{
  "head_dim": 32,
  "d_mlp": 256,
  "vocab_size": 2048,
  "rope_base": 10000.0
}
Each number is 500 + 25 x the weight over the matrix's rms, rounded and kept within 0 to 999. Layers, rows and columns count from 0. Numbers have three digits each.

# layer 4 attention query, 64x64, rms 0.154, rows 43-63, columns 0-63
488514546503492505501507528509484512503485505523521493485523522518539516508525498482513506508510489488464513490510492508494518489528529534529511509481467512500483496492508501493501526459438499
502495529489513475493508502527518491486509460466452516480499455491533517490497507479533517493512496497481542495527526520533503496535467515477498486473467479492521484494543522512509469476531496
511533550490501499500511502507469512505536481519517506510491491501518509504475523493477527456477494490474443517504475493496461513528470487510467516487529493471504479507517483462507519519483535
524504465508440492485517506498506474487473469510477539492484502459461500475480480477529480529489507498521491528521493496489496492485469491509530507491482473488521506513519515508496480499485469
489496458488493492492538492506477538502491488491483495514499476508539512508483502483487538461463500550528467480499535501460435510502465519469513494505493567519525493474481512505547506482506541
517484511492488491480530531518503497510507465475505459521481520459543493481497478497514533524514498505500522501473526540485478494488475524453472507500489537485482494476502523497497498512477471
488487490529476512496533478497496484519517512486504505510490521466488476467459483528525472465476512512512486492521483495500500541518526517502466510531520502500485471502480493443487490487528540
526510477471478527495474466516490550487555516513497493464494477481507511489507496535444514465538522542498499499516502489523487490518532502521528532537517474508503481474477495469478524503467468
503504491491485468535536503465526472484458497496522485476482508520489508497483504510488517459540495509476513529513505497536527505523516486446471555501521487508485513509511508456554523515447532
481516538479545489468483467528474488504484532522464502516508493453496517495466477469516478541514477489521497507529496496523487478480463495502495491458459538492487512485515502500509491547511509
480511476460502479512500481528509478503494510490480493522491486502501501489494483491499480504455466513502474501495453462474495492500495543516487507513517473554475499492508492476495530527487490
511526502524483479521527523493522505503470491493494498441515538456477490502547493473502485493520508469513516464489497471529554525532493497503498500538497482485504525489487485532498504507496471
471531519456515484446506498494522518520476489454475495461461494504478503492473488511520487474465495501475490469469447479491481506493507467478470479499536476519477501512516499487449505521501510
529525555506465473537460498520526475531481519467497490503539493486523464533507502512524487459483508539498514483523459489486518556519481518448494503526552502513504501495515505515463493501510491
485526502486502509499503451481521522508527488500534498485514542465522496518519506503523461500510501551510529510526525486469514488481474481505516505529547532491484477484511524482495497487482509
493512507522505495504541460517497572529525509494514500489539428464479505487517574515507518516508539471514505511481488494505493505503522522532528531497511519496486490500516527504533479477498498
459493514511495450488486523529451506471511456485482477544533510475526471532479488461473533485494479502509538475476546505486505517490490468483493491505483502496504547483507492473509522501533512
519522481488507503466444479485478493484506544496496507499509484518486521501458516520517531480484517487483506489506521490510500524516500511470512525522477473477497512488523501497465509511481495
518508463466506555517486457482483521494541493527498508543484473511477514513479491464538492497537504461506540496486488495458509510492462522532491514533496508489480506533512555503509506503467513
490496459438491530513451506470512493485501509482494466524537495478455504502496494521533507510483494521476525524506501521468480500507540506507522517513529484487483486489524516504442518511496511
454505529484456462468471490502525536500495465512507469513507506461532515464557502483550519446531499507487490537481483455471473540487492515520507497521498505509508495510530507476500478533521485